Part of a small language model's weights.
Size: 11 layers, width 128, 4 heads of 32, MLP 512 GELU, 2.59M parameters.
Architecture: LayerNorm before each block, learned positions, no biases in attention or MLP, normalized queries and keys.
Training: a variant of SOAP for these matrices, 83M tokens.
Each number is 128 + 24 x the weight over its row's rms, rounded and kept within 0 to 255. Layers, rows and columns count from 0. Numbers have three digits each. The size before them is the row's rms in percent of the matrix's.

# up: layer 2 MLP up, 512x128, rms 0.234, rows 119-218, columns 0-63
# down: layer 2 MLP down (transposed), 512x128, rms 0.224, rows 119-218, columns 0-63
up119 109:125131131151113140118142114170127132140146145137107132088123133140133113086105076102216178134093181131142102105111109103125131145104143105178102106086120080132124120085105131110171147087122132
down119 099:166113122126134102132157118125149063085113070117158122120143125131100143141186162157093159141166099136110149143143111139123106119171160093107089140124142143112117146154116143111107123116185109
up120 095:095152098130108129140154166160138133128131117120158157092164157106135109190147130133122184146123136109145111088155126136138134113154116071065114130143177158098134137129090122147119093147134107
down120 096:152187107125096086145117113092116129133110088124118101109182180150103103081116110141090131110105135132137105154102074136150109127130126132163173079178101141158132116103169112132129132163147127
up121 100:107153145127124143122105129097118134119166152119120132168125167127081119106098153099111177147112110127101132148119116101130102143103159114116113089138139115100142147118163087159101162149131160
down121 100:142131131096151111116130159137126147134114141119097109087178163095204166132158138143195133074164141137152130099105121091147144135133136142114118124103125126129114147154150132111139148111116108
up122 095:154145147152143122140142161119143101164142125122095158165127104091130136132136143170137164096106120172119118135149130137134109119138131117136157165161154150049122145131106147165156124144129142
down122 083:121108115154127131124139108146106124188125142149141134127134147092133189126141146138136128110103133147111130148145145127126121152142115134125138121128122139165183108140134113145107165133165142
up123 102:131112125136116148167123118147139120133152154132144095103132118167154077111135096133115109139134194170088129161124099113138121076084145086177105093165119095110137160107131079164176143120120130
down123 101:125165136115115095127090134153139139135120109141133129169118126147094115105095168121142105132141132132105151100101117133129148152121148142127098114142186116184085176082169124111141123156110142
up124 107:119127139129135128081086157125120126125157139123108130122141146125135097156117135143103136153138136150139118107146105089115159125142156126114117103142124162081123178176131074130152155131085152
down124 095:124104143112136120158105125112120142111145149146148123128154153156117203138152130131154143114084127123114133162150117187109119181092107107119147158133156117153123143145093126164126133165102087
up125 104:167134166115117163110127142167117123149145141121135132100108152129164134138087140178134094124135140141131160115123137144140128123175089107139137124116119128123110099133102066126068118129152143
down125 090:132129094112144131096078141131130122148113140133114113128166096126115100127121112157168132095120116134093134109100134101151105080152141095138129110082115133134158149099150128127119109119150167
up126 101:130098149134093130067097114135150141168110169128076087131129168114132131106181123188111121138115155124109155169153081126117136078123145159137144138100125134119156119128124113184120143152120100
down126 096:083108141147111121150125144105127126132142129096150164197115131135118134120098095103095110122126123148108082141144143157113135150137163132102158121149131133085145137152139139109117133118115137
up127 102:119155102124171114127133108115124139137154115117110109125149082148128129101100091142145123140085144114085142106173145128084143160105109113111159113157105081122126162108162139169140103133135172
down127 091:112139081150154130124160128123169102143147096112146076125093130128114090138112130119155116130140141150113144126143142167136194065111136150105067152133124137109112125112170150155120099175107142
up128 094:151184145139128125131100120152142151132106117139109135123122126143122120100145146110156144147114137119147138147103116145110117131197109121127112162093129141122182119139059142135106149143118130
down128 102:154127135122148116140138124140123109117127149095112153120098157188138100169115082093117133146144105164136087158106139130133123105104192125114115126154087118131108098122132141112141131114122187
up129 101:141123137138119074112161154157118121152156114108104169156056119107147108117121145148107140129110123096117066122115108089115151111099136109093100155094143095138131192117138108131110119158125109
down129 102:090126111148122184149138191114144103113146102100147109158142094133126158172152147089139107140109092142143126135152164125120132131152105154116081098164159141073161161116114124109114144135121157
up130 106:129094184135152070146147138128085123108105180134116113103104118119140142143123150090156160120148127158127123079118100140155105121172116095168152110087090142085117111126140177151151151129151132
down130 107:133165141163118170110148113124169125114123136172106132096123149148091149175169148116129149135148129138126086132153134115118117134115116140143159118129150134124124104138088132079182139136112086
up131 096:116135166152112090153121170084130126119111134119087140124104129147126125136082081163113098111133158142129107147150133144156137148101113144144122139142078164182137159111117132136126110088093101
down131 090:140115118146112123122154148147114157146140105129172121151114153088149100112150134146167134099116131142153107132130179111091121111146131090136130136141160134138146119196149102111133126118139177
up132 099:159145111118100088120141113094176152105100117146104111109157123104154097065101110115119131130127160130130129138111136079100097135112141162154116119121132156140119107085146153127071144105078158
down132 088:098136077140183118146139115149112124107123133075181105110102116102094087196112109140149154103166139117137101093137141136112099140151184122141098116156169118125146136101161137130127118170156101
up133 100:157137171099090150150110145085115128101106119142082137148162117130191154144109084108104111158158080131091078115152128108129161134125108113133131116115137102122135164078153123134118115154117103
down133 095:105094144123081075134142083175110155151131083153178106151127124139134159125147122139151144097127150105132156129117098140122110162165149140102117087116175127121087115161201098143129124113133145
up134 098:161141113120154151151121132125109099101137141139160123126080130118128148132125077136095165138088137179164171118177133114149142114153118109129133111137204137119130161118142129133135118139114116
down134 097:113108102123151092111115138122114114094146113131131148119135136118106136136165113101102148118079109155120157121157133118118049140165145128149122137116118134096155132133141131153116081113175125
up135 107:110119131128085129155097115115189153132176140152122151122180119107145126124128103127135108141139154117147134107116136071155128131130120116144127117133092106118163109136111184111170138137148149
down135 095:093163187126144130104128143148066111076082150089143133160159133099098130157153117145123160151141076128093131077151120133120159107136120159127087140132103169124109155118127130144102113098108117
up136 108:147135126114101110107173181151132147136157101120106153103109114179132122094146161130109146104090149117078135077133166127138134152116076130120139150108113128126159123147114097153103146168157097
down136 106:029149083119146109147119149118112096146148103150145112125133100118126125125129139120134132152137133082138140088118115145148106098137125104092137185093164177129094122121113104111130107150126122
up137 102:139102087141087114084148136130151086127127134125109140159136125149118137137121139175113145123103138066143106122148113160129151129154125110105125132122119141113154084124096138129127129155078168
down137 103:075126141120139123117158137131163150152153170112153172108126148132157127151133158144102141104084126155163095084112109087128135100135127123086162108117083144135142133100159136096141143148111149
up138 106:102083134106147149155131106168156168130140164130180104128153104135161137098136094140160161106112167099141144099103134151134108123127118137153087163095153124118132139111110147175131115117171125
down138 106:127116101122118121104131151120096113105148108118107108170123143176097093116136126120084146105135119119144082160083158143120088128092157091134130144138101179113116080155128148118137111103118122
up139 087:142129162147078091131122144119166149125100145110125111110134105110149081097162140088103137189133139143147142122149127114137116103111060138105129163117111115168138151054091116087156144108126117
down139 090:122135123103087158112130148098085119155143106115105108139132138132139134115123115124101119128136137097114122134122165086137124061105150102110154119102100115151120097099100156106075089166094115
up140 095:136116138195104161078113091157093137088182117135158142175115133109144171117102142146092127172121131163162127157135130112130068135153125126135105134159153114074125083146120110096073149124114074
down140 100:151116150130131150145102146129106144142130118103137114131108113115116113142128110166117106107142119108140103144104162148115143090140084138145165150076156174168140135135121129181123144111108132
up141 102:104101103123152095178087123189120111128167112132161134129128129143141122101128158123125120129116103094116111101155129135103144179154100120114127148114119173111120147125134097103148159121145169
down141 097:129133101089140119143142087109147145163107130104124144146110120126117114143124104136137143125082106113131145104110106127173158107113134156157135140099106131165139146173110080143118119128096156
up142 095:147082154150136125147136099141162150093077159132132158163148161118128121152137148143117141161107122149112114121157104137149130092123138116143174155155150121138100141099117098119125138136107181
down142 099:110137101153114098167138083080136129102129103108118105120123108166127120148170112080121164113131096161098153127124148141159106152136115107126131117138105143132124067083125104091132139102134136
up143 098:164105090093163145125112131135127141144115128184133103128171166073171132090097114142139159128141150130131149134116128145113144095144127111135109146110127164106108099150100113115143106166136136
down143 097:128174129107140155107130094134147136126151112151153130152150103149115136093117143120132106123082139120160152163155162126133163147132145125114134079144086075162127172084114153147099091168161120
up144 099:121162149113108138169126129177122173127132138202124158093128141130135083075156135141109147111107140098144144146112101158101108136129107130126127117116143124107129125143100150121080099161157165
down144 103:131123079118095150139119094146136147132111180145105153123093155152171095156134123157155113099127078117165103090129115124143134112111097137111151116161140116100131147151128096135136128117161088
up145 089:155167153137142127106110152140125191124167136170143122101127142084131168143145103143100161104111095164110107147132102107153150121119120158148169146134131141135172161099107129116116128162087105
down145 095:087143166151115147105108126127149104113101033129126156113137108149130144147102136114128142150140102138163108127120092103144183111108166143125137138123158151140125154116139132172159146114137079
up146 101:092081101135088112125089114128116159147088081112119142132140130137155134098106151122125134170119139148080124097162125113145101113120092127094149147118116132121138095131098122116110110139122119
down146 086:104147160132112169115155111148102092106140184133154125102141083131150113145151095104140153163153098096113143103087093118090112145106127170129098081121125123100148121111105115121088167119126127
up147 094:090089109095123110112110138114149139155139103103137117128116102123121156148147149137112134140138117117161129159119168114140112179102100145125116126111134144052099124113153175149131132140122118
down147 102:123149101145139097103104127155159090112140160101097169167133137089135105105141103128126135151172146135140162155119133105149139098120167180134182130113102124181115115153139129138111150130163104
up148 100:132164158125109120138137125142162161125153122128152148146154126112130174078129108168152107106127176121126104086134145086126139112136128122120154159083164112142143111137121158098120113140169171
down148 097:115092117084133135126140154126106119166165119110167162134091125127113151103131057133149121130107164179136098112066168157135136125141139112133122123095106147180117122137129124138110127174140129
up149 102:139164132131118141129113118102099152115151132149105166166117172132139169161115082124169162154171092218090143118107128117167117130137130120134123150117158135099173106149142129152112167141138140
down149 096:163108117141147179137126094140103091156154162104106114153111143151100150083143142178132159110154121162130164152089085117135116126146185145122155082131163154104118149121122131110125169099136114
up150 091:117173110086149126124151138123107122151139154143151110189097156101074143200096098097136130148112127113143126167106127187157135169126096117127133145153154149125135136146157154154125143155159110
down150 087:181074164143157126113170173132127167095132140145148148097121114138186118117134111115076155109105133087112112118141154144112150113155148122113162138127134136142115136142110110122111138127098091
up151 103:114144164141127129120100104124118166131109109161080141142139115117168141077125139123150108156123144123181129123142176098122163114164118150170149097095117168128136124080138148119124139090115132
down151 095:163091112127159090135136108138159146103176126097140084117143169114120116149166145089115154141102127124130100145176135135132148175128133076130135105138131103146091142132095116146125115111119163
up152 099:169141095119138114150114133161141057135115123134110090142125145138133162126094139122103135107112123122131124098109155139115122148108122107148128122090139121149139114171128100163153142125140151
down152 085:122144086084120140135121107109099101091134099140150118104114166097109115111108098109127157133123111139106112136100143141090146118113141160092123142106136108105160129135157100095132172156159110
up153 087:132136158150140098086152140132133124132164160128122111149128101142113111110149108103150133105171115112114120135175124119145117121121099102153102126107108177118149111158160174094113162099132141
down153 106:120158101137137151160095149161113136091155129132129129126137165154144080127099112118108142114104129131118176128135148128110150164141135089123157067103105104144117083160129139134156139114153172
up154 099:135119148139113128128121134118102147133065119145114132094159123151116143165140107107141139112100159129129123141115158166153165123119142112150117119158134120142097152147101118117147121128187111
down154 104:109140156140136129096109063133098138091161157166137119121156111113175103152115145186141135142135139157134156131153116127125126085136137143118112153122158137102135135115153089122112156139107144
up155 101:101120130118126135151148139130106159108141149144181095102133113137157125104132104123113137104154157177099089112120168146132141147130118102157111123108134094119138136144145185136190147173081165
down155 098:138127128083093131095125177125108176108101141138109170092124138107163138116167104112136130161146138096117142091105123102158122100085164171103131121099091128128119136169101104158112111135129126
up156 096:098163121173094088109110130141141118100098111090091143149119100185132146136065095156115141124127112136149090136128140081093138115101128144115104139197132143101129088116141132127134138118118133
down156 099:132110095116132103151114137117162181121098137137154123144123132129138106105123114097111114105122141127170143130127134149126143127127170150167081113078140098118174130112175100158161144129167067
up157 096:138129138163147135123116182156118125091139174168098129131141113138126144145115133084132062092126140174138106132159138141141126114143079117097109131119165164119147150125127082123145124138170144
down157 089:127108119140104071169143151108103131162113121133119107135104148126150097117131123144190100172151121152081108136069123126093120135097136098169104105119109146132110141085107115128150120139119164
up158 091:149150136134103114134130146142128125160103116130128081158107120181131148136134082160135092157125099132154154154146088096156131143155150109124134081109102119156085108124146118127149130117156102
down158 099:093077115077114082088097142107166118161115155174134163093109126116139146122136097146149108077156109163159119149148135130154119133116144136110127122135091143108145128094192114084106130134149098
up159 092:141139167137142127117112151133106128093151151162179161098113108125179145103114137137111146145166080111115144157146159134132138153179168137155068151139115149139107147141154128149123168128107123
down159 086:081073112115123065104121100122131136145124121110106155140129129114150145086144188101151114109106122134105117085121137079145140109117167107103151113127124168136149132129149159122154080148135144
up160 103:117157133095102111131106090136191147134123081087140104098129108084108085114107098160122167129128119119140214129185116100148114125153136095092145126131143157140116108128093125133134140117149171
down160 109:145139162142109094119099112149098148141160147113100147114133119130165124139161133099153122156159132138130115133090081091128144103109126136146115107164103120136125146122147072149093158095100151
up161 095:126107146164117139122096131129148156097142112130116089109110112069124095127151178146142150152117144109149139117128108159118116129137143114112185121102142110110137145127105117133162140156151158
down161 110:130117130151196113134116152093135149113146134119126127133133158127149136104128144140088132111087105134130112082114103132165110125096104128150157118141105175125078150116071182141125136107147171
up162 099:142126109171138135104107134209098159098108144139091158102121103065112168106137140134126102159094089139114088121128126127128122108129126098183072139140108169138135109112180124108136094134136121
down162 097:140141127118131156149111110109150125130124139178162122106161138145126143147082161126139093135139155071124116113099111136124136156115142154076143129099120173076134125089136106142129121117119111
up163 103:107158137127129144139154138105119139118100144140078085069122154128118192119099145125141121152134127110149097107098103120131133119135103158137118101104137122154116146120123149127131164191117127
down163 117:128090113141094144136106148137143113100137147122149099113136153108134104159132157133126109154155109122124137197142137170101123084145100105147143133122126114170096144181106124135186090129142104
up164 108:144111129106071137132117112153141129100090137107074107144113148122149140115136140119114130118136155101143131150131089091109128096152122154159120167142161143136133152110164089100126149150132130
down164 109:128118090158154175131089097130129175124140149151142156140175158090119100148112163155117136124098174099144142130117116118155151118134125157160165180094147113139123137099139138124136153083142087
up165 109:129126116115107171122124124092126129131091154169149094140146093124131138132121099091101123149122122110154123126135149134138102124100147149090115132076118134121177162116132150158160115149132161
down165 107:188111125161135102112117133119151084144141141085110122095125147096112182168109096122099148122093069125122133148153095165115100149103135131103132130117132110084156126146088135142111113122081145
up166 097:136084131130091115154141142158158116114147116142131158133084104141118133151123147131084133083118108132090095139102112106174138117132104095131071155125111113132142116136124141159131103157122164
down166 100:153107172113123155143139127113138111132109119159094088095133120158166126101198091152156122140114141149135138133088140191081086109172114151144151110107095139117119140079158122105137139108115120
up167 096:075120115115150162144110124127115095132121127111119105111099076134103162074103120118086136169133144105098098139163185147126126148111133092104120170123112084119104117159110147168097090123114115
down167 089:137163096137119152128128088158143144129138130131131107154168155142135119109157114112079161112118117131111129150098126153121141106116177123129123122132127099151146096126103078095114119147113142
up168 100:186142105096139102192137106101111104074140140126157124115129103123111115160134181103124143126118132145151113124174132143162123117104107131081152145098146121166150132107132170182136109133152138
down168 089:150134131112133136106147127161130142089125124120116133125128131125152113134101140128143131143116144145166132140114117097124158154161157120121153129183171137153102104174145093109129162147136097
up169 103:122130139127148140108105078134157116157104098161126142112153148126099127146093093121120165157135126133130157115134127103114151126151123122118131090128093143108107111171101152110110181116131099
down169 100:084163113119099097168139157122125147107113149107131116176141098090149128099138156127143094127129115137134147128123098167185116127093121134145137098112157102156095108070117146150144137113134154
up170 106:131102130159116079097103140132108120115144129143128087133114161132138152115097149142126070133073143114091151184132118115140147109143148142115102128113110130140115147128193136111151089162141096
down170 102:141107108186156096157128119097151115134148152133121115079103125131092156125117123155164125120158127112127151128162192125174137151127111108123108147125127109172146146179084139144145116094116114
up171 090:128093072066126155137130118116133159125158140126181125127112146137111108112147101164117138105107118096126134141091114102168143159118128112141094134107120077177142143129117149157103133152095152
down171 093:079142145142137141083111142122094104150133109093090122147142129095138135156100055113178098138170150185134130107094106142084126086124100118094191110134117110151103147124150113095109096099136100
up172 102:141170121133108108105144170128106187131124105098121128135130149159140141131099140146149179160125152092151125167136116143100147121139190140124116117154094135096102128123099127154119099088141150
down172 103:143123111144124168165104116122107145124169178141147156137152131114109078133170140106130131143132157120181168123145084132134116116142131155116128170125135130118128162101138140156159097121161150
up173 113:153103166113115115129150093111101134156082139117090130095091126099135164111094137132157124146125144070149124164123124118093165123123156114136090124084143131167134113102172130151203145120140135
down173 113:144159113155096148144118102140161139120136125116146120124082112164148154111125135152119149114108150099125146194137172150104182131159094115129142143092127121142180116142164100148144156120133152
up174 097:170149140125176114113141147141125127126129146154188115105123119128136074111094106102107110150082103129161089157144130123141138181123127142097096128163175174162123159112134156152121144117068118
down174 122:098094092127121135106143132115141123131170106141129143163126112118158121136130146147140121147152131131129112139133139130094111119134184148115162113125140122133129132144127164084090139113192115
up175 109:118115095131087128163176136108170104127093124145152163129125158137142112121147103107081106140110130097136122119109113109128152136091147087165131115121132160136185099154101173086154164104167163
down175 100:109113142079171139103150099159122125153139128113167089147149105129144118116139103112126165113123107125122141100112082131117154120118122139117107102151106154157154135121103134138089089116121066
up176 101:144078120140151146129130145134152161098124090193135120127155113162130136109167106128065117152130111111100137121122129105124107136142166114098161138147125163147130130165096122157172114082133156
down176 095:114134132122092130146128091120168123150133154094098103137128101110139127097108128091151139145123174125093136133169102153075124123112141139171145150118088141100159126100141132074118124138142120
up177 084:102150129107139068124118115138156168116120149134168112133165130117127129167115148145110131164131125125150113122112121114173120106102076125101116061149129145098135160119124103119102146151126141
down177 093:096137127108151164168143133170137167122158141076112164138130076143140168100154119140139166123173150162124164138144146139109149175138160164124164120119093121168161109141122172119147091133161117
up178 114:120138150161172091162103139133138158172164095166129132175123167142093116170111165152108106139125141153136112123126141079143126137157138131128136082145116130147084132117180124134122157122103108
down178 100:166171115125065133135128110153157107126125120150108168158137118146132151121179152135102175126096124106161127141142145122129147157147124149114128163131144098134143103172110127092116105131151111
up179 101:128101171142145103128130159137088154142149131105148075122108116122120113078126189123142129168161148087149127136124106132128173089128106132101121154148139188142108141153119116095159141124081107
down179 110:152125098182104149135148111156089115146060121120116114143106155099105108108129177132129161120111147118115137109118134126103146140113113138118105093182165143167112101118116152143102129166102134
up180 097:158162131148130097176129063163161118155115119116155129170153131112131111119155131117110125160084131126124131116142114160179132120170181099137084165134143149138100161149113084126149155119123101
down180 086:157131106110097140170141094105084146095151131108135118158101122111154125122107097126115096158123174126141078140102109116108095117154102134138121108160102143141119170172148141147120132134149174
up181 108:088120134098080122127119074123164135135099095137183115128114140094130114135128103102116101132094104151121111159115130105184125119112138143135128124120114109091112146117126122160127120147088157
down181 102:111142127168154204105117163132176125125150114156098152107156113105069120155160166126114115150097117156131107160115155118099124140104101126127102108158131121124114132123111168106143167153146154
up182 096:123146127099152138119084145156150101108143089111124123190141140138103151144106132159130151145114170125106136168104123122117141117105144155118143149159147134131082158136138115123090107134094089
down182 094:110159149131119122181178090117115144131114122151169127148125145156124065113116128132155139115141119151106137108070162119147126122103137092108151128121137147110104131128124142161145104142137134
up183 094:122120099145098158113123092144120134121126127115189124083132069065121144103098132117119074112095148140132118159138158117138110132117110119114092161191084087143140186142096109128116110141087161
down183 097:123163169128106110154117121100139096102167134130061111120106152126137099137140107128168137087129131137142151079102103164107101150140165113149122120118149109114149131155124118101165163125136133
up184 099:106153170154136091112167141122129098088114144126106115110119121108119164076111103089130135124129131135116093124097137075122133113121112150126105081143122094140111127123107117138130123139147183
down184 089:095141131134112151089097090094150145108154111103121110115116117121077149105135203132121118146141093086112124128131100081148122138157117122090142181098115122096135135107106129100087135127110156
up185 094:160122144094096122149123107147116107170120117144167087147098097100122115132112141120129122128142105141131137153182083117155138115141162159149087099105124131079163118142113091095115130094130088
down185 093:129106148102110115118155078134117118141154124150128091163152127103131142123124101140088171096089105111132104125110143127124095075178143126146116129119116161128136131143155071154130151154148154
up186 086:128122150130139148183114089108103117114139182102094125119166152136149094140160125131149139103111123097101088116107158131120140118130100101129130093122132120099138121158072109109124155120076142
down186 091:151143143124121128115143164178121165159136136124120139130136118117161145106127172127122108154177178073151136139116122133153176126136118177113144131119131148096140120133123091116122113126106123
up187 094:124123152109128126156134109181126140120157136157143114104126135142099155066114175133130134162144131103081121118120136179153145139146158115112148108125137153139142137116100100134101152168147120
down187 100:098145133139069094118136125093120169149149154125125129135148116130137152137124133138135133152126160163109106081120085115171131114162066081125174138100108072129145111148109139144113068164107131
up188 105:148146159135138086100136158121146123133085111099128137111104121146089112120114127149146175121119112126156103161128168140141129164151119124090126166140145110094107142123139147143164073104098131
down188 099:129125090076121151151125083146138123158170141105134136151131167154094148108108091097138149166092117126121137137118139151124161083125165154151119139142138092170134111124146138155173076166149172
up189 101:141141173151151131132111119134127160124110149132173106152143152129115085133151123097170102101129117121108140103105122167173125183119121099130136105148131100094141115141118135150135157100126166
down189 099:110141129155145084137126136102179141091138106160113160108143127131168138090133098142107126107146136143104137067100124153116129096077179129121128114134126140127141138126148122097167140129109116
up190 099:136137116137107102106125051154112157130090104080101119122129124102114142142126061142166053130116097136119106141141143148084158115141116127183110108152123102104136196104131148090113155122142122
down190 095:151087158094117104134092146104163132113134092155140118136144129095150124142097175123150151152103135113164131120117125112123120123129165103103142141143166134114137122106173123127167114133149114
up191 104:164132090121106154167142063162137154120151144126104159128143150157160106139138145103127129129100127156133135101130117124101121123129100138198113132150116098129125103143132145139149156106134152
down191 105:172143154171117142091135091114138138144127126127144112157119103121111102177150088131128123155160138153119115132063115154082152133094128164131088085173119114096156128157139153124147162154120142
up192 095:107162163090122130088134135111165106126139133148147135176158145132071137118127145164130092122116127149122136130138103125126131153161134165145091118110115129127113133133179142114163073118139123
down192 103:158077113151154135157152133149133121131140114119157139134131095101097117112120150114149079107139202105124162140097116105145178111152114121161128129132136155091131101118131165142102133118158101
up193 100:141124162120123123154155124124127144135118133096112140156184108102134137146129133192103140153138140112103143160116122155145123134136110140118157186122155141140108151169131099113179127133113120
down193 112:116134157151144098151160137107096112121158136144147132150170108116125087109108101131105144102158122107083164128068101140131106143099134155104107108119094105148131153102171116123130152095098121
up194 101:176163144154152148101126141130131166155138209143139132158155142123142142094125094140124162140102117155151099115130124136140103128172163164134122092120136109148130084134163102127111139139121136
down194 086:147127102119088077100119150155114123126131111094147103094127146129123106122158149089109149126100081123124111108142118115132076203136120140152108132137118125137132169158149121144120146119051131
up195 083:137101071132132116165109155169112107136189079130133152095142169158113150173135172099099144119134164140102083119120123106175156146131105100141115138149138054117129114112125126128134139142119136
down195 083:130145109104151143142178159180103131159104151168115116139173135138128134145129145133099080128170160112134129140108115127069081103173165181128120098077157142172150125095129145086115152146161144
up196 102:127130142076104111129143090127163137118141131127131105106138163043114141128142127138104113147105119139119138165132157121124131162075101122135126172103116168145120169164101096073133108178131123
down196 109:119110150129110133143147112129138132062148108106130121096167152131149148147140131175112123105101140147127117148114113104131118126091121164161138117172097102177133127151153135111124178132125107
up197 094:129159135123118131120131099110139139157163098132151142104108097099146086094108122135135119127081140159127145124069140136119179122094096142128135146097142119059153149088136111132181142173102148
down197 099:090118108124149131154114099118168142177100129126150140168154093125116124163118137122124087135130136115111099109092098117129153131087109118142144163121115083161128106107134120159132110137105129
up198 080:117145094126120100115086146130122154132150117113140117136132081116152137089141143121086105128107114147105061078107127173117158062120123103175134123149123101073115125124135160094134126144138110
down198 091:145086072115122106153071126093143139159119079131158164150142131098101101121137155113111111116146171140135095108182131138144144091162123173144118147110152101100102139126146107105118115108120164
up199 112:104110123121110132128092173143115109130129127121086150158121174098141147103120132135113121109091124092116122092115099136137141130130116145108167159123159160069131144137121135119138102068125152
down199 102:147119117179110136133093104121104116112188207131144138135093160084184091074118096127079134158095142115132143147113127097095107122127081116161113114132107101112144140108141109107144115108135112
up200 109:147137106127092119100116135100154137107115114136158123166151131094133116160147120151131170116128145113106158116117146070135183151092074131116089113103161136114127194152110134155132117139177155
down200 115:094115130132085168115137128137156126109138148139154145135123155129124112106097144133146127127143145112142127100158117102138107119137147151099104069121132106096065133085123161126125124127082107
up201 092:137132136124130136170096084145096147139112159054121089127169138105127131107086120136155121131160181144138167134112089124169119168107080147153135087125151129138118099135116079154131132100091131
down201 098:107124168123159142091124096122101144138115091135107122150125123130153142121093153157104054133137132092097169133105120112153151140193126114125130133146130123122132122124121124141161069132089146
up202 116:124137130119123129098126105115117146117113156105097074150108108112151127137137067143125133116134131132134132188095132105151164090124080158087135144139113115132122130139114155142102180143144079
down202 115:132130113178106069131169094090114127114146116144123145110109127108160096072108131070119159123144109114123137108108136129144147125148127121089155144124125106097132148116163112126173135121159133
up203 108:081097103135150105116118130144110110109117102108165154129121118116109109122138118143149145168120131103124127100133164128173155157122120126111178141161127154147161154094125111191158159151154125
down203 104:146116161126150156113117096178131129148173121088077183093142137090109154091112098141081143129090141097139118119110143104096158105102094114121133086088129125133129146170102073135133144110070138
up204 099:119111135120117080116165102140100101116197100127125121134076160147137144163137149134130139150121134141152094132164129109077152138090114135121128118149137130145156150109135119124100134116120181
down204 104:128134097153155090145114132146106119142152133100098095123109122104124129147097107102105136133134143163135143071114131131130165112114111131152141145168094108085119108120116139079159158126128126
up205 104:156170122134147174132110146119084139119127097134148151120138124183132118097137118144156140087122129147148118161112127129113159132136124141088133165151132158146113167126073131124096119161102129
down205 112:110125137180137120131124093125153168107107098155153158095152157157130142096091070136130157142131057135149109121119146136090124144120132123138157146136091106107117131112105135126128134141112157
up206 098:153158136118103153145117163138133111161141108107161144131152112143100136125131076181120104157118152128147108145171139123109115106162107124148128131137154120144164150133071114118090116095093126
down206 115:146152107174157118093153130095114109103153120131146108172120173073164089132137122120080133088151137096116137145162110120122123149160101127077170108096147147121156138150150133150152101133113132
up207 108:152192145114116128114159130168098099155157136111123173140116152114185113145105116133182157123136132104165132147145126100100112121113133127165155119136137162110088111161110141144178127132169142
down207 096:141118143168096105096122133090120113099155115154132135170169153180122151139109146134116146140108117139161123148140135104174123154135162138101112100180130124095108110084120102153138121150141105
up208 102:122086144099107154083125108163100144089102102064139095101121124142122148115136087130089132148135121140150115161116133099143092124124123129139138091150103110144114155174140123159112156082094128
down208 097:103155120113121136161144124120135109103136104147118120185126169086113152139125134108159125122136113123094107083162135154168130082104139125116112123169130144165150100117113109084146147122175083
up209 102:071138127107148118132133159098098147125137138114111091116127119100120159151136174181160117119150134116124112120156100100120135113073108164122130163134120120127122144124111093106117128157114093
down209 108:135113089105116088126133058160128124147140159128121173155119150137076137097118115107117149122149123119099132108109169106125137118145120134143176124115141138102066113157129132120111180089169128
up210 097:132120099152120127112131106127146122095149124162131108090133129150163123164114135117105151132134158075084130110108137097159130081102137101127101115109085105121078134101102122124145133119157115
down210 105:155137154120145110124085140142094131160169105097129117103102115080091120121093133132130114116063118147149153120110155145148142139147088159116124123133138152120148127156148118109124090143114168
up211 101:163110136111103099108095114135132123088136134118114117132118153129130155141133111133175132035137110129138139114141104085169145160167082144172164161126136093100121127140112144109100116150115116
down211 103:128131134156135157109121127119114139113102112143133165129130164123115130108133107151096189102085153113131135146115127128161127165212113126151171109132128137150165146130101124111145127144098154
up212 111:166117137111148152134114160119128105149147140144102092125125118151140166137136082121141120141092204125139115164146110082140151130152120118124126124153120113110094116175095131141128127121118145
down212 108:136102148072133066172136143110141143083132140101140159140133136113130120101146110150144116147100125118150134173099127115105072120103164111119138089138148122131148107126123114130127143124127129
up213 091:117142136124090125069131134119121139119193135131088158125140121144116148138124160124119098148140150149079098180105114082136088124131112142115130142115118109125135150109128160089133120151124139
down213 093:135137140127117146190125115154091136153148136109091114124120108081135079116097136137093120086089146168148197108107122129125081126167123142117139107125150117127119088133128098167132148130124174
up214 105:145177140113125172134138125121132150148151112124097129126151166133120071138105123130157166147135163127173118122147140141111115120171105136129185154085141135129143123167089127110145153157157143
down214 096:144162146120143156129096101105147141113148143154116160154093104102164127117113094086132105114139102148140101126161166116109135137111177084140106110145140136162129107114142081166109123111121102
up215 102:094161124142102095120119104153139113103146178083096123176103155082146153117116087170145103153105105096137130155103109137060135143120132105153150113145130124116110080133165118110126121071171136
down215 092:154114106108086159109152105130084141131104087151124088099128124152132115131153161172147126131142073141095118112146116142169106135135126143149102162141140146126125130145147112106144159145082091
up216 092:116112112132117113107137079171157103146106128129136111111127119085179132116112086138123143128134138113130116154172144140136193127133073144092121145153127125087127160119163102145109117069167100
down216 096:120135147148123120128107169127127198139125131148178134141128137113099123133150146123143156117168109106140077126112150162126076113107128095136156110121144122171161072145132153152104142141140133
up217 108:162116138112109110128097114138130064122140127157115110105096153090153115156121148115128116124140118100170109145102144149141127121182112129177125156133072140114167163102135172124154141151124111
down217 121:116142102137118137114093172153142142114164126120095091141139147101155115101136116121145094113133132085094155075111076172159118152158108151181174126127131130130177123111115118125129087133098132
up218 099:113167140145143096143088134131100110081118154146097129118128123100117169115137155134156089138128148123112130099154124166122104090067154106123144160114133153113164133159070159164095137069170119
down218 096:158149097107114163131123130134162128120129132137115147125105104137118143143099104142099125118116089156154108157122170115125155083132096111116073167063063130170120142143138151113110110110126155